From a checkpoint of a small transformer trained on Wikipedia: RMSNorm before each block, rotary positions.
Each number is 50 + 15 x the weight over its row's rms, rounded and kept within 0 to 99. Layers, rows and columns count from 0. The size before them is the row's rms in percent of the matrix's.

# gate: layer 3 MLP gate, 576x256, rms 0.222, rows 450-467, columns 128-255
# up: layer 3 MLP up, 576x256, rms 0.224, rows 450-467, columns 128-255
# down: layer 3 MLP down (transposed), 576x256, rms 0.206, rows 450-467, columns 128-255
gate450 093:73 27 66 51 39 49 48 62 40 40 54 70 56 65 56 52 38 57 65 40 69 71 44 43 67 43 38 61 14 59 42 54 69 64 72 63 61 38 68 29 50 44 33 99 42 25 60 37 43 53 58 72 39 52 58 75 47 39 63 42 57 70 27 68 27 56 50 21 31 25 29 72 35 60 25 52 56 39 45 36 53 72 15 43 30 25 50 62 26 49 57 63 52 45 46 62 86 56 50 52 49 64 36 50 31 33 52 35 65 46 49 53 63 36 69 22 41 47 41 46 59 41 20 57 62 54 27 82
up450 094:32 45 63 36 56 44 58 60 61 56 43 56 58 43 55 63 46 63 51 63 36 25 68 47 31 47 57 59 47 42 51 42 20 48 35 44 45 56 07 55 43 59 65 09 60 69 46 68 83 74 42 36 60 63 52 33 27 55 33 86 49 46 53 33 45 48 40 69 66 76 88 23 58 43 75 53 43 55 45 81 56 23 83 62 62 38 69 50 58 68 56 48 46 46 77 41 07 51 46 67 55 49 81 53 62 41 25 56 61 61 70 28 30 49 46 83 58 48 69 38 36 52 46 52 57 50 72 51
down450 096:51 34 29 42 49 46 13 53 52 41 46 54 80 77 66 14 48 72 42 44 48 28 67 58 49 79 51 37 44 41 60 40 43 21 51 36 57 56 39 33 69 33 61 45 42 49 48 83 66 59 20 30 45 75 36 53 78 69 49 53 61 46 60 36 23 57 47 58 50 50 49 44 52 54 59 42 53 56 60 73 41 57 42 69 60 50 41 60 45 42 49 39 77 40 52 58 40 42 45 59 59 37 44 42 74 54 31 60 67 37 64 52 36 62 46 48 55 52 50 64 40 50 28 48 61 68 71 60
gate451 106:49 60 45 57 50 49 49 48 72 76 29 60 72 75 47 44 30 28 41 41 53 30 70 35 55 74 62 95 56 43 40 32 69 35 43 54 56 49 68 58 17 48 39 18 55 31 35 64 44 55 36 63 51 45 34 47 00 39 66 41 35 41 51 47 46 35 46 37 41 50 52 51 46 55 74 46 57 66 55 47 33 53 52 45 20 56 53 60 58 33 65 40 56 58 67 53 49 57 49 23 49 56 45 41 65 61 48 53 43 63 78 53 64 42 41 73 57 43 46 34 41 85 30 42 41 31 38 61
up451 097:62 72 42 28 35 52 61 35 50 56 54 70 29 52 61 27 51 25 73 46 16 46 36 20 28 56 51 54 51 22 42 51 56 38 81 53 60 54 66 59 58 32 59 58 69 59 56 48 25 57 52 45 29 57 43 68 78 51 60 40 79 68 40 41 54 45 23 71 42 25 48 65 62 54 53 29 44 64 51 67 31 54 77 58 45 37 33 27 65 36 50 71 60 58 05 23 43 43 67 38 69 46 55 48 24 63 35 50 46 49 45 73 56 72 73 23 58 71 62 60 55 20 60 21 58 43 43 32
down451 105:14 35 57 41 47 51 61 39 32 17 27 50 56 44 47 53 53 39 66 80 32 71 41 54 41 51 56 61 39 40 70 48 70 73 45 45 92 48 35 42 39 30 35 71 37 77 69 46 28 34 58 53 32 61 52 43 41 64 71 47 45 69 36 40 58 53 38 75 84 77 50 81 68 53 40 28 49 50 04 59 49 39 54 63 34 52 49 33 54 73 63 27 42 57 48 53 54 48 49 41 24 48 54 56 22 56 23 37 55 64 19 50 52 48 52 53 54 37 32 54 35 03 61 32 70 61 30 41
gate452 095:52 57 58 46 73 60 20 55 59 49 44 45 11 38 55 73 51 34 51 41 56 54 40 46 36 32 38 57 51 46 62 47 54 75 39 21 47 43 38 34 67 63 28 44 49 47 45 47 73 32 43 57 39 37 39 60 51 73 21 52 25 55 67 53 21 46 47 61 56 58 36 47 46 67 43 53 51 56 67 67 20 40 42 78 30 56 67 54 49 54 31 55 57 36 29 37 47 76 34 51 73 50 39 53 72 55 46 77 43 21 70 60 58 80 36 42 70 15 40 39 67 68 49 75 38 68 85 11
up452 097:45 26 42 53 36 44 38 39 44 35 51 83 66 63 41 58 43 53 27 64 52 50 79 68 62 64 37 51 48 50 25 73 49 44 63 45 58 51 41 42 46 38 47 67 64 56 53 64 50 68 62 20 65 48 31 49 70 29 58 47 48 45 35 52 49 40 21 70 51 48 48 54 62 43 32 73 54 56 38 41 64 57 38 44 52 41 58 51 65 32 46 66 38 48 52 54 69 20 52 34 14 27 51 65 23 36 48 52 31 76 25 55 51 25 53 54 56 85 53 70 69 50 45 43 71 41 57 72
down452 102:48 77 61 49 36 65 62 71 64 59 50 61 79 55 47 46 50 31 56 51 21 31 33 49 62 61 53 47 40 24 59 40 48 21 36 21 69 66 52 50 50 31 75 60 31 62 52 47 36 39 52 58 26 29 30 40 62 30 53 59 64 54 69 55 34 56 50 71 58 18 47 41 64 52 42 15 43 43 62 49 53 47 67 25 65 39 54 30 72 60 51 45 38 42 57 63 67 55 36 41 23 73 41 40 51 49 37 30 37 53 65 50 57 23 68 50 32 46 63 53 38 43 35 36 77 56 74 61
gate453 096:50 62 39 52 43 36 72 38 77 40 77 55 42 56 37 53 48 71 52 57 62 45 42 65 58 47 49 50 87 45 46 55 55 54 50 41 53 68 48 55 15 58 68 54 32 28 43 67 49 55 76 45 72 68 36 44 58 41 50 89 37 32 65 52 39 69 70 53 48 65 38 81 50 86 45 59 15 55 37 60 29 51 58 59 54 45 45 50 78 40 65 45 52 60 48 54 69 27 30 70 71 63 38 56 38 41 59 70 79 33 46 50 56 46 56 42 39 28 65 63 69 41 46 35 34 39 41 44
up453 103:48 33 44 37 21 52 56 62 57 20 53 70 52 28 68 40 42 42 53 52 61 71 47 38 41 31 31 71 41 42 44 65 59 63 55 50 32 63 50 52 57 81 68 68 51 45 51 31 31 55 49 27 46 45 62 46 49 58 55 52 46 43 62 54 20 57 39 34 58 68 68 47 30 53 57 48 43 61 50 59 30 49 47 51 64 67 47 46 46 42 52 47 57 52 44 73 51 13 46 40 52 26 41 21 42 57 76 35 65 52 49 85 00 45 60 62 56 14 37 59 48 31 61 53 59 46 36 52
down453 098:61 36 42 76 43 51 46 26 75 48 40 55 72 58 71 57 54 68 46 75 44 50 21 53 14 45 39 47 70 33 59 42 64 41 73 61 56 31 59 12 32 48 48 47 44 53 41 59 66 29 32 73 76 32 56 42 37 49 49 57 69 40 64 41 54 27 36 45 37 48 80 55 61 34 59 54 71 26 76 41 51 45 55 33 45 35 55 56 42 65 34 51 99 72 37 63 64 61 37 52 39 53 59 33 38 45 72 65 33 42 53 51 38 24 51 25 57 66 51 68 48 64 80 65 69 27 52 44
gate454 100:69 34 40 80 61 49 36 62 76 59 30 75 58 48 51 62 67 55 62 39 34 55 65 44 63 53 57 70 21 40 36 81 57 47 62 62 48 55 57 35 32 53 74 27 66 55 49 22 45 62 62 41 42 27 56 42 72 39 74 42 64 49 44 34 77 30 60 71 69 72 34 71 43 34 33 68 70 55 29 62 46 62 66 46 73 50 37 34 77 26 64 34 47 34 74 34 50 86 55 57 42 46 68 41 40 48 58 64 66 50 51 48 66 60 57 39 40 59 23 35 64 56 40 68 60 48 46 54
up454 106:56 49 37 33 55 49 64 39 57 23 56 33 24 42 37 21 61 54 41 45 45 39 28 47 88 46 69 34 26 42 41 38 55 53 58 35 37 55 42 59 53 40 29 68 26 50 47 74 37 40 47 77 39 63 47 24 64 55 49 61 95 54 70 26 55 51 27 54 51 34 52 63 26 53 63 43 72 47 60 37 39 63 50 50 32 76 48 47 55 33 50 67 39 39 56 63 53 70 21 32 63 43 84 69 41 61 63 43 56 54 46 41 38 55 51 52 35 43 67 50 31 47 55 20 76 51 39 59
down454 104:51 41 77 76 58 53 51 51 55 46 44 48 53 51 66 52 25 71 55 53 35 43 38 36 53 27 48 22 32 47 54 47 47 60 48 55 60 76 61 34 52 72 58 27 82 58 32 49 66 30 55 28 30 36 51 48 51 39 58 54 82 72 74 57 30 58 50 76 52 46 47 35 63 72 70 86 56 41 49 35 54 73 44 61 36 41 65 62 46 34 40 37 46 37 40 61 34 64 58 38 78 54 59 54 30 44 60 31 60 54 56 52 44 39 63 33 36 28 54 52 38 37 54 55 57 61 31 53
gate455 100:55 34 66 40 45 39 37 64 44 35 45 43 72 64 40 38 63 53 51 66 26 58 36 65 23 46 59 20 26 54 64 89 29 60 48 67 56 34 53 40 37 61 54 44 60 61 46 63 48 62 72 53 51 62 36 25 44 72 66 48 37 64 45 57 53 45 73 41 48 39 52 54 65 31 18 37 48 28 59 85 66 22 46 34 52 32 27 55 45 46 88 63 55 42 62 43 15 34 63 45 23 31 62 67 71 56 54 42 57 43 77 53 40 26 63 41 63 48 29 41 36 35 58 38 55 41 51 46
up455 108:29 43 50 51 64 42 41 70 67 37 53 67 39 62 62 33 12 39 34 46 56 32 53 45 51 37 32 38 59 54 30 45 48 22 45 57 50 66 51 54 45 56 45 58 70 62 56 51 44 26 59 42 35 64 60 52 52 50 27 55 56 36 24 62 52 38 52 49 47 70 36 39 47 50 69 62 88 42 57 16 35 59 60 74 54 70 74 50 67 41 31 68 45 17 29 45 37 16 53 63 48 30 40 37 54 55 49 60 58 81 28 46 49 34 69 35 44 52 76 29 71 55 38 46 13 48 41 49
down455 101:61 60 42 45 74 79 86 56 20 57 46 47 56 42 39 45 73 53 46 54 56 53 36 57 45 34 53 33 54 69 36 41 63 23 30 55 52 50 39 37 58 33 52 43 41 52 58 32 54 56 48 50 67 22 29 63 50 99 40 63 54 33 56 66 00 65 09 89 41 60 63 37 53 43 27 71 62 13 47 32 59 54 52 33 41 69 37 42 53 42 30 29 32 58 34 47 19 31 47 52 44 58 44 67 47 34 41 39 56 40 57 58 56 58 54 46 81 21 46 46 50 62 50 63 49 02 47 46
gate456 104:63 72 53 61 51 66 45 58 54 73 80 42 50 69 49 61 39 59 37 63 71 33 43 50 65 49 40 32 52 45 57 71 37 40 42 59 56 70 43 53 25 51 51 68 54 48 53 60 47 30 34 31 41 62 33 41 33 67 27 48 29 63 79 58 54 45 50 64 35 54 78 57 74 53 38 26 46 33 16 51 48 68 76 46 49 38 26 39 46 54 43 20 44 45 46 61 51 47 73 46 58 55 76 48 80 77 46 47 26 64 45 54 87 48 66 72 79 73 39 30 63 36 43 31 13 27 50 67
up456 100:49 40 72 72 43 62 67 68 41 27 43 50 52 73 52 34 50 43 22 74 45 57 51 49 54 60 46 47 36 50 52 49 32 40 44 64 58 47 61 76 62 34 64 36 57 46 59 59 69 43 55 63 39 80 36 27 32 39 73 40 61 67 49 50 54 70 41 67 42 39 35 45 50 77 85 60 62 39 53 56 66 21 90 76 77 56 39 31 47 61 58 67 60 60 49 77 23 53 47 39 76 45 42 49 64 49 59 40 37 85 59 45 18 40 59 38 36 50 34 42 12 47 51 58 36 69 23 48
down456 103:27 60 69 45 37 51 63 51 46 29 59 49 62 57 36 52 69 46 63 31 54 68 36 45 53 58 40 59 33 72 66 43 60 32 20 20 26 62 38 44 59 03 79 48 48 68 50 32 37 40 55 57 29 45 71 61 19 66 36 61 59 73 73 48 57 72 17 46 26 40 30 62 58 61 30 42 54 49 59 37 78 45 43 29 36 66 41 28 54 53 37 40 46 66 44 34 29 43 48 41 34 59 16 47 61 58 70 63 27 43 42 31 36 49 29 52 43 42 67 62 50 81 45 65 29 33 29 52
gate457 104:48 21 50 25 50 47 62 67 46 39 72 35 41 51 42 43 47 46 70 31 48 33 57 43 68 86 44 55 72 53 51 24 88 33 40 35 47 46 62 49 57 19 50 74 71 47 41 37 60 19 25 35 86 36 50 53 44 24 51 40 60 50 71 47 45 57 40 25 28 39 63 55 46 42 74 58 40 36 47 49 35 53 39 32 67 79 70 29 45 15 63 26 73 55 56 58 59 59 46 62 43 59 42 56 34 78 43 35 70 44 76 63 62 31 60 58 48 45 25 84 38 79 31 62 32 48 50 69
up457 100:27 40 31 41 31 37 43 73 40 51 60 49 47 38 60 54 53 55 69 63 74 66 41 44 63 07 73 40 55 38 44 45 39 65 29 49 60 35 59 52 39 44 57 49 44 52 86 44 51 26 53 46 63 48 49 61 43 55 82 41 45 48 61 65 54 60 46 48 64 53 70 68 56 37 46 49 54 74 36 64 30 62 58 22 59 47 10 60 33 38 40 62 43 67 57 12 63 66 52 50 53 49 48 53 35 31 43 07 31 65 43 19 41 46 46 47 48 60 60 70 49 55 25 71 61 61 81 42
down457 102:54 46 80 62 30 46 39 48 63 28 53 33 26 33 71 47 32 22 54 45 23 49 41 70 65 60 57 38 43 50 33 41 39 16 51 47 50 35 75 68 54 45 30 63 20 38 50 39 44 66 27 51 54 43 72 41 41 65 35 45 42 54 71 93 56 68 61 64 66 64 46 81 53 52 33 26 49 56 74 50 50 43 45 44 15 74 52 52 32 31 54 43 46 58 56 22 54 69 54 61 32 37 31 64 37 58 45 28 52 56 38 23 51 55 64 54 62 27 54 35 36 38 53 33 57 51 34 51
gate458 103:49 71 53 14 41 56 54 39 49 42 37 28 28 41 53 32 36 54 82 43 55 32 58 71 26 71 54 42 50 77 62 54 82 50 53 59 57 63 64 46 57 39 56 28 42 51 50 49 22 63 44 29 76 43 50 64 82 37 51 62 55 47 42 47 61 60 36 80 52 66 37 50 47 76 64 46 27 51 73 59 37 17 70 41 54 51 68 68 73 65 59 76 15 43 35 61 46 53 79 81 48 57 53 60 67 60 35 48 04 44 27 52 48 70 47 62 42 35 67 58 52 49 63 45 50 55 43 56
up458 106:35 03 53 72 43 59 61 69 34 75 56 65 55 30 63 47 67 43 37 16 47 56 39 56 19 52 52 44 54 54 48 39 33 63 22 24 48 41 45 31 47 47 11 48 53 28 42 41 62 33 79 38 16 26 70 55 58 57 51 75 29 69 63 31 51 36 66 34 39 46 44 68 53 81 25 08 59 59 57 47 38 36 61 49 39 34 38 43 62 34 76 56 53 23 68 59 54 07 59 75 55 57 31 24 39 51 55 39 28 28 64 43 58 33 68 56 50 68 65 44 42 11 25 58 29 60 52 26
down458 107:52 59 12 35 62 50 59 40 66 57 29 29 56 48 47 41 33 24 56 45 54 39 56 35 66 63 49 70 44 44 61 34 47 58 67 55 74 72 64 56 72 58 84 55 58 78 55 30 34 56 60 59 75 32 50 61 61 47 53 52 70 30 39 75 64 21 76 50 47 46 54 69 22 32 33 51 44 47 57 44 47 37 66 51 43 53 46 66 69 56 55 68 78 52 63 69 33 54 69 60 77 52 47 40 51 36 39 87 72 53 50 66 32 69 68 59 58 62 63 38 48 54 33 82 55 55 63 42
gate459 102:45 60 34 35 51 31 47 54 35 65 69 26 54 46 58 35 27 27 64 64 27 66 71 47 57 30 55 60 45 36 37 65 53 51 34 58 55 55 36 35 59 50 45 55 61 63 64 22 66 41 48 54 55 22 27 29 55 49 59 60 35 45 82 44 99 43 54 49 76 54 69 64 40 60 42 45 63 49 52 69 40 49 35 75 52 08 62 38 48 47 52 70 53 33 38 13 26 41 40 42 26 36 53 63 61 42 26 65 46 46 30 30 43 71 51 63 61 68 32 55 38 62 24 43 56 40 67 48
up459 104:57 54 46 39 29 25 67 38 71 45 51 42 47 44 50 39 50 45 29 78 46 36 41 44 55 51 43 60 24 49 39 47 38 25 41 47 52 49 55 73 44 43 77 43 39 51 54 57 61 61 39 07 64 47 43 38 36 36 51 75 57 30 38 50 65 38 56 56 65 35 45 51 32 63 31 77 39 52 68 57 44 63 20 25 75 58 66 84 56 46 28 45 36 74 62 56 51 89 49 59 32 59 50 60 53 63 49 47 27 50 68 85 48 61 49 26 53 35 64 52 39 39 69 66 33 40 74 63
down459 102:33 48 31 60 38 64 19 32 52 41 45 56 61 41 61 71 82 58 38 56 45 40 35 60 41 36 40 44 64 44 10 45 23 68 54 39 53 65 52 57 46 47 31 58 52 49 31 54 33 61 87 39 66 37 37 66 57 30 43 50 60 26 44 46 31 54 08 65 57 46 65 53 58 54 36 53 30 45 40 69 24 63 61 53 56 79 60 56 76 45 44 39 56 44 58 73 56 59 84 52 70 55 55 55 41 60 51 55 71 48 45 05 45 89 75 22 78 61 43 54 47 43 42 45 59 31 54 67
gate460 107:36 55 52 44 20 53 62 53 51 50 51 72 40 55 41 62 32 58 53 42 44 32 42 43 48 61 36 37 48 28 27 58 52 67 03 45 60 44 38 63 74 53 56 41 56 68 68 53 46 67 45 50 37 54 73 75 47 48 70 41 64 45 34 44 40 60 70 63 84 71 63 80 66 50 05 21 63 52 61 55 56 60 47 60 23 53 38 41 66 44 27 59 51 23 58 61 58 56 57 40 28 43 33 63 60 63 67 36 41 64 55 39 47 84 22 26 44 33 60 33 62 58 44 17 44 26 50 51
up460 104:55 54 76 75 28 50 34 62 42 75 63 26 47 64 56 52 29 57 39 43 74 54 31 34 53 44 37 34 45 55 54 64 35 59 45 54 56 26 67 23 40 67 64 77 82 65 48 61 65 52 59 74 37 51 70 59 53 59 50 48 59 36 58 59 47 48 85 51 64 54 56 64 64 77 31 36 71 42 55 40 43 53 28 42 27 32 43 70 46 43 26 67 48 41 69 76 51 61 46 54 29 78 45 62 46 55 41 40 70 56 39 44 50 50 35 41 43 65 50 60 53 46 73 68 51 21 42 34
down460 105:43 45 41 38 33 58 41 75 13 64 58 52 46 47 55 57 45 65 52 41 49 65 49 63 26 70 36 81 52 69 56 34 29 36 22 54 63 42 34 42 47 74 45 55 54 60 46 63 51 60 85 68 35 48 70 59 52 41 86 40 53 68 43 60 33 72 53 76 71 54 63 64 71 68 47 43 61 57 64 43 56 73 36 42 62 57 55 39 67 52 50 80 32 36 62 39 30 66 83 58 38 52 56 37 35 50 57 39 37 48 25 25 46 40 35 55 30 60 40 46 53 55 56 67 65 40 59 23
gate461 087:30 63 65 57 47 32 36 61 41 55 59 55 52 60 57 50 36 44 45 35 53 45 51 62 66 63 31 68 33 67 56 77 45 56 56 49 43 50 71 45 51 45 61 46 67 53 84 26 51 30 22 62 53 80 51 58 28 68 75 63 31 74 31 45 59 74 47 45 30 46 50 47 44 71 56 73 64 42 29 74 42 34 46 42 59 52 52 40 50 34 77 42 39 37 53 68 57 52 45 29 52 28 48 38 34 61 73 43 49 59 47 45 55 56 51 31 26 35 73 57 54 37 63 69 71 20 38 46
up461 087:51 35 49 22 49 37 33 60 45 70 66 59 43 61 66 37 32 40 30 22 30 11 40 50 43 58 36 69 29 48 60 54 41 49 59 51 70 37 67 43 54 52 63 43 90 55 86 04 30 37 38 69 42 58 26 63 44 68 50 53 62 82 28 43 63 61 52 63 41 39 59 51 43 67 61 51 60 66 38 67 39 39 36 27 48 65 54 41 48 43 61 56 34 44 56 37 51 26 55 57 64 30 44 55 64 56 79 36 42 47 40 39 24 56 40 49 34 52 64 57 76 53 69 58 52 41 43 44
down461 090:55 46 38 34 34 60 57 67 23 78 50 49 49 62 78 35 34 58 79 52 60 46 27 60 39 30 25 69 60 63 60 62 55 91 51 50 24 62 39 30 50 48 34 72 70 73 45 34 53 33 55 64 46 48 36 63 47 66 78 56 47 58 54 86 48 47 60 67 58 51 42 41 68 44 36 67 55 36 60 79 57 27 63 35 69 57 44 40 50 47 49 61 58 17 40 56 49 57 29 48 51 65 63 48 49 23 67 58 49 50 29 35 73 52 32 73 49 36 44 63 20 34 39 59 44 27 48 50
gate462 092:58 69 58 52 40 35 24 65 77 74 39 66 53 43 44 42 75 49 57 53 53 38 45 46 31 56 31 57 13 47 67 51 57 53 58 68 43 47 23 67 16 57 64 58 31 55 51 23 72 62 38 30 77 73 43 56 51 77 56 56 45 55 27 55 48 29 49 49 61 32 39 76 43 19 27 83 55 70 62 52 41 53 48 67 60 44 41 35 40 58 68 52 69 49 67 58 28 48 50 55 53 27 13 49 63 44 44 49 17 29 44 47 42 18 45 53 38 51 36 53 63 33 57 65 34 81 46 51
up462 093:69 45 64 54 74 76 58 13 49 73 64 61 62 39 52 38 45 48 33 65 49 80 42 49 65 76 70 33 41 27 62 68 31 54 29 72 32 54 59 27 78 51 13 45 54 73 47 50 61 31 46 50 46 30 52 52 53 37 49 57 64 70 76 34 72 59 58 57 58 62 57 32 36 53 61 53 77 53 74 35 50 48 52 55 44 69 07 57 37 59 47 45 45 32 65 52 30 50 66 55 37 49 88 33 45 32 51 30 60 55 48 60 31 69 42 47 45 49 82 53 50 64 49 65 55 39 26 13
down462 099:80 45 40 61 66 36 71 32 70 57 48 63 50 83 59 63 54 75 52 51 36 36 63 61 39 29 36 81 51 64 29 42 28 74 37 25 68 60 29 37 94 39 45 53 60 51 50 47 36 29 46 67 61 41 45 39 63 62 44 66 45 66 47 31 62 69 70 72 45 42 59 32 59 61 29 58 38 45 34 46 62 39 25 43 30 55 46 42 33 67 36 47 54 43 48 39 61 38 51 48 45 81 62 36 53 66 65 99 63 26 62 48 60 60 22 29 52 41 53 70 32 56 80 43 61 25 41 48
gate463 102:28 20 77 67 90 55 54 64 71 46 65 54 63 39 53 48 59 41 49 58 64 38 62 19 33 57 32 45 58 29 36 42 48 44 63 45 26 44 46 42 48 57 51 42 49 73 44 45 60 68 47 45 48 50 52 49 63 20 46 58 31 56 82 53 59 34 52 28 39 47 25 41 50 40 36 81 43 87 46 51 40 73 42 44 35 73 51 60 34 52 42 60 21 43 60 52 55 35 36 62 47 37 46 57 51 38 37 51 78 74 42 76 69 57 47 45 49 62 34 41 65 62 48 84 34 29 51 15
up463 106:38 28 52 40 52 38 65 05 47 70 48 46 44 52 58 55 55 45 52 58 81 76 23 63 41 64 33 07 60 26 61 67 67 59 63 47 31 64 32 55 76 68 20 50 17 35 58 75 35 34 37 28 53 59 16 44 35 49 61 56 58 46 56 38 28 55 52 49 31 35 20 36 46 55 48 45 72 43 41 49 72 62 41 60 60 60 54 38 45 22 56 57 47 50 71 50 65 70 66 33 58 53 59 43 55 46 53 58 35 53 60 85 56 79 30 36 17 65 52 64 44 72 58 47 15 71 27 25
down463 102:63 40 21 38 30 62 65 55 42 49 66 64 71 66 46 65 15 40 70 60 52 51 43 84 26 48 51 63 55 59 43 41 27 92 43 30 53 75 57 54 75 80 65 66 48 54 17 55 18 57 55 71 34 40 29 52 51 49 60 68 58 37 27 36 40 55 39 53 62 32 52 66 41 26 51 41 35 57 26 49 29 55 27 55 61 55 40 37 65 49 73 56 20 40 57 58 38 36 61 59 43 46 37 24 48 25 32 12 64 36 55 47 37 22 79 48 31 76 27 54 55 45 53 57 43 55 39 34
gate464 107:48 97 46 42 48 36 60 18 40 51 62 58 35 51 39 35 39 59 64 41 39 73 66 48 54 30 43 47 65 72 44 48 58 26 70 41 57 49 37 58 60 06 59 09 82 43 37 55 41 43 32 49 36 54 55 27 67 47 50 35 54 46 76 18 60 43 58 26 49 40 49 85 45 36 55 50 74 46 62 24 58 61 60 27 24 40 45 39 36 41 62 62 58 58 50 47 36 51 65 58 44 65 35 59 43 69 69 52 46 56 64 53 50 58 27 54 64 47 25 34 61 75 47 42 65 40 41 42
up464 099:66 40 49 44 50 41 80 36 49 51 38 34 72 43 49 44 50 27 68 50 62 65 52 50 36 73 53 40 50 38 45 60 32 22 56 47 29 52 45 67 55 69 64 49 63 41 56 54 26 42 56 61 31 79 84 09 45 45 39 36 44 41 43 59 58 55 68 49 40 34 53 53 54 09 65 36 33 50 37 53 63 57 79 54 31 67 57 26 19 46 42 81 48 50 54 44 66 80 63 58 38 40 73 31 51 43 77 57 37 77 45 47 71 47 33 34 51 52 45 58 63 63 35 42 64 25 51 57
down464 102:52 66 31 73 41 55 61 55 57 38 33 69 41 44 57 29 49 26 58 41 52 45 34 54 71 16 27 26 35 33 63 28 70 54 58 16 38 43 49 63 47 56 64 49 35 54 84 48 60 40 65 37 34 41 59 56 66 53 99 67 69 55 34 54 45 58 49 64 64 63 37 54 42 42 67 51 57 57 24 35 37 49 83 72 44 46 52 69 45 42 42 69 33 67 49 35 30 55 54 31 58 47 45 32 46 55 76 35 45 57 40 71 54 64 47 31 63 11 66 28 59 44 51 41 79 24 19 59
gate465 098:57 74 49 31 65 46 60 55 46 47 28 39 37 48 38 45 23 61 48 34 64 30 18 52 56 50 60 74 43 45 48 54 70 45 34 51 68 52 37 66 62 55 67 47 22 69 40 72 49 30 27 50 47 72 24 58 40 21 69 76 44 54 77 51 36 41 40 56 52 41 88 45 43 85 57 49 36 22 50 30 42 18 11 58 49 82 59 47 32 66 46 48 42 50 83 72 48 25 35 71 33 55 48 77 65 31 53 39 38 44 44 49 15 26 64 60 54 64 59 54 61 44 33 32 43 45 83 60
up465 096:62 29 30 63 38 70 51 55 38 50 27 35 52 28 34 49 48 53 40 67 46 65 61 59 54 56 47 66 55 63 34 77 60 62 44 54 59 95 40 35 25 71 59 48 34 45 69 44 60 56 35 60 54 30 71 72 50 59 56 37 50 62 50 55 56 76 05 54 78 58 54 72 28 52 48 14 75 55 56 84 57 55 43 46 28 73 67 58 27 62 41 41 79 41 61 34 37 34 42 63 62 39 44 72 39 40 43 55 55 11 46 63 40 29 66 58 68 50 48 58 48 80 36 58 78 69 45 50
down465 101:36 51 60 66 73 56 70 50 45 79 61 67 50 73 39 53 50 68 49 24 55 33 70 66 54 63 36 75 56 32 55 52 69 67 28 45 48 81 52 19 58 77 39 72 58 46 57 86 31 36 33 25 69 37 57 59 27 62 46 51 34 50 76 59 44 71 47 56 51 50 41 59 45 36 50 69 58 42 34 36 41 68 64 35 40 35 64 51 48 53 57 51 29 32 38 35 63 48 32 43 80 60 54 73 30 50 30 63 48 19 30 59 29 57 76 47 56 42 70 43 62 57 41 60 21 53 75 58
gate466 103:62 75 28 65 30 38 61 40 56 60 52 52 39 30 65 56 64 37 50 45 41 34 41 19 58 52 43 58 52 58 43 36 19 37 37 73 56 65 10 44 54 39 59 46 50 86 47 23 38 50 53 51 65 43 58 61 29 51 44 24 41 61 62 49 33 51 32 56 42 63 51 63 85 70 20 40 42 42 68 46 27 70 53 48 58 69 60 59 28 42 68 32 63 42 51 59 63 40 40 04 40 29 16 49 48 38 63 60 47 50 51 42 45 79 60 54 54 73 47 62 20 67 74 47 44 75 33 45
up466 099:57 67 41 41 51 35 57 41 65 49 13 43 61 66 48 55 32 37 59 35 65 41 57 59 47 65 60 46 76 39 38 52 71 49 27 58 20 32 79 46 28 63 46 47 50 56 44 32 51 82 48 56 34 30 28 50 51 55 69 37 57 48 50 53 35 62 37 72 34 85 52 40 65 39 52 50 52 81 45 49 33 61 41 56 44 33 50 32 45 53 43 42 66 43 34 42 65 64 37 39 66 37 59 25 41 40 11 46 41 22 46 35 59 47 88 50 51 56 28 39 72 80 68 46 57 59 14 51
down466 104:65 30 85 51 99 55 26 48 53 50 45 42 56 57 47 48 35 44 84 46 63 60 47 44 81 38 39 77 29 36 45 50 59 40 79 51 39 58 52 47 41 58 41 62 45 37 50 58 77 44 69 29 65 75 74 58 60 29 51 71 38 35 40 56 66 36 70 27 56 39 43 31 43 63 45 51 58 82 46 74 59 51 55 21 32 50 58 33 50 72 36 54 53 57 65 33 47 38 30 99 60 62 77 27 64 65 45 47 36 68 69 63 51 41 28 36 30 49 39 30 62 39 31 34 50 77 70 36
gate467 099:35 36 50 39 37 19 36 41 60 27 41 44 41 50 92 55 61 68 66 48 63 70 35 50 50 81 61 42 61 59 38 55 54 54 43 54 41 42 66 83 40 42 49 29 45 44 23 36 51 64 64 56 40 54 47 29 55 83 44 37 26 46 37 52 69 49 22 60 72 76 45 51 59 50 28 57 67 55 54 59 30 52 45 32 43 33 65 52 56 67 46 52 58 60 20 46 29 72 41 53 57 64 56 41 41 26 24 54 47 56 77 73 41 63 49 58 50 44 56 71 37 75 48 35 46 48 52 50
up467 104:37 41 47 43 46 75 58 52 53 37 45 66 37 67 64 38 60 41 31 42 67 51 48 68 38 57 53 68 53 43 34 60 35 49 56 35 16 32 42 80 45 53 60 47 40 32 33 65 80 58 35 40 38 62 44 63 46 57 48 33 63 83 62 46 48 39 38 43 68 59 65 92 40 52 56 23 25 45 70 74 48 72 58 19 21 43 59 39 64 55 60 46 45 62 45 45 37 44 32 73 59 64 77 49 62 39 24 35 19 49 68 41 25 79 61 41 40 31 44 59 44 37 46 63 54 46 26 48
down467 106:61 70 46 48 45 27 32 51 56 44 33 38 44 78 65 37 22 30 57 42 58 36 36 53 51 47 56 68 64 58 64 48 30 53 39 77 64 26 62 54 70 53 44 47 40 59 50 48 59 53 69 52 42 37 34 53 70 55 45 42 49 65 65 27 68 22 47 54 60 70 72 30 33 77 62 43 65 47 63 23 53 74 33 68 47 43 46 72 39 71 48 26 50 54 55 31 46 54 67 36 63 43 49 94 68 39 48 78 48 26 46 42 84 66 73 43 31 75 84 40 58 53 64 60 41 40 33 58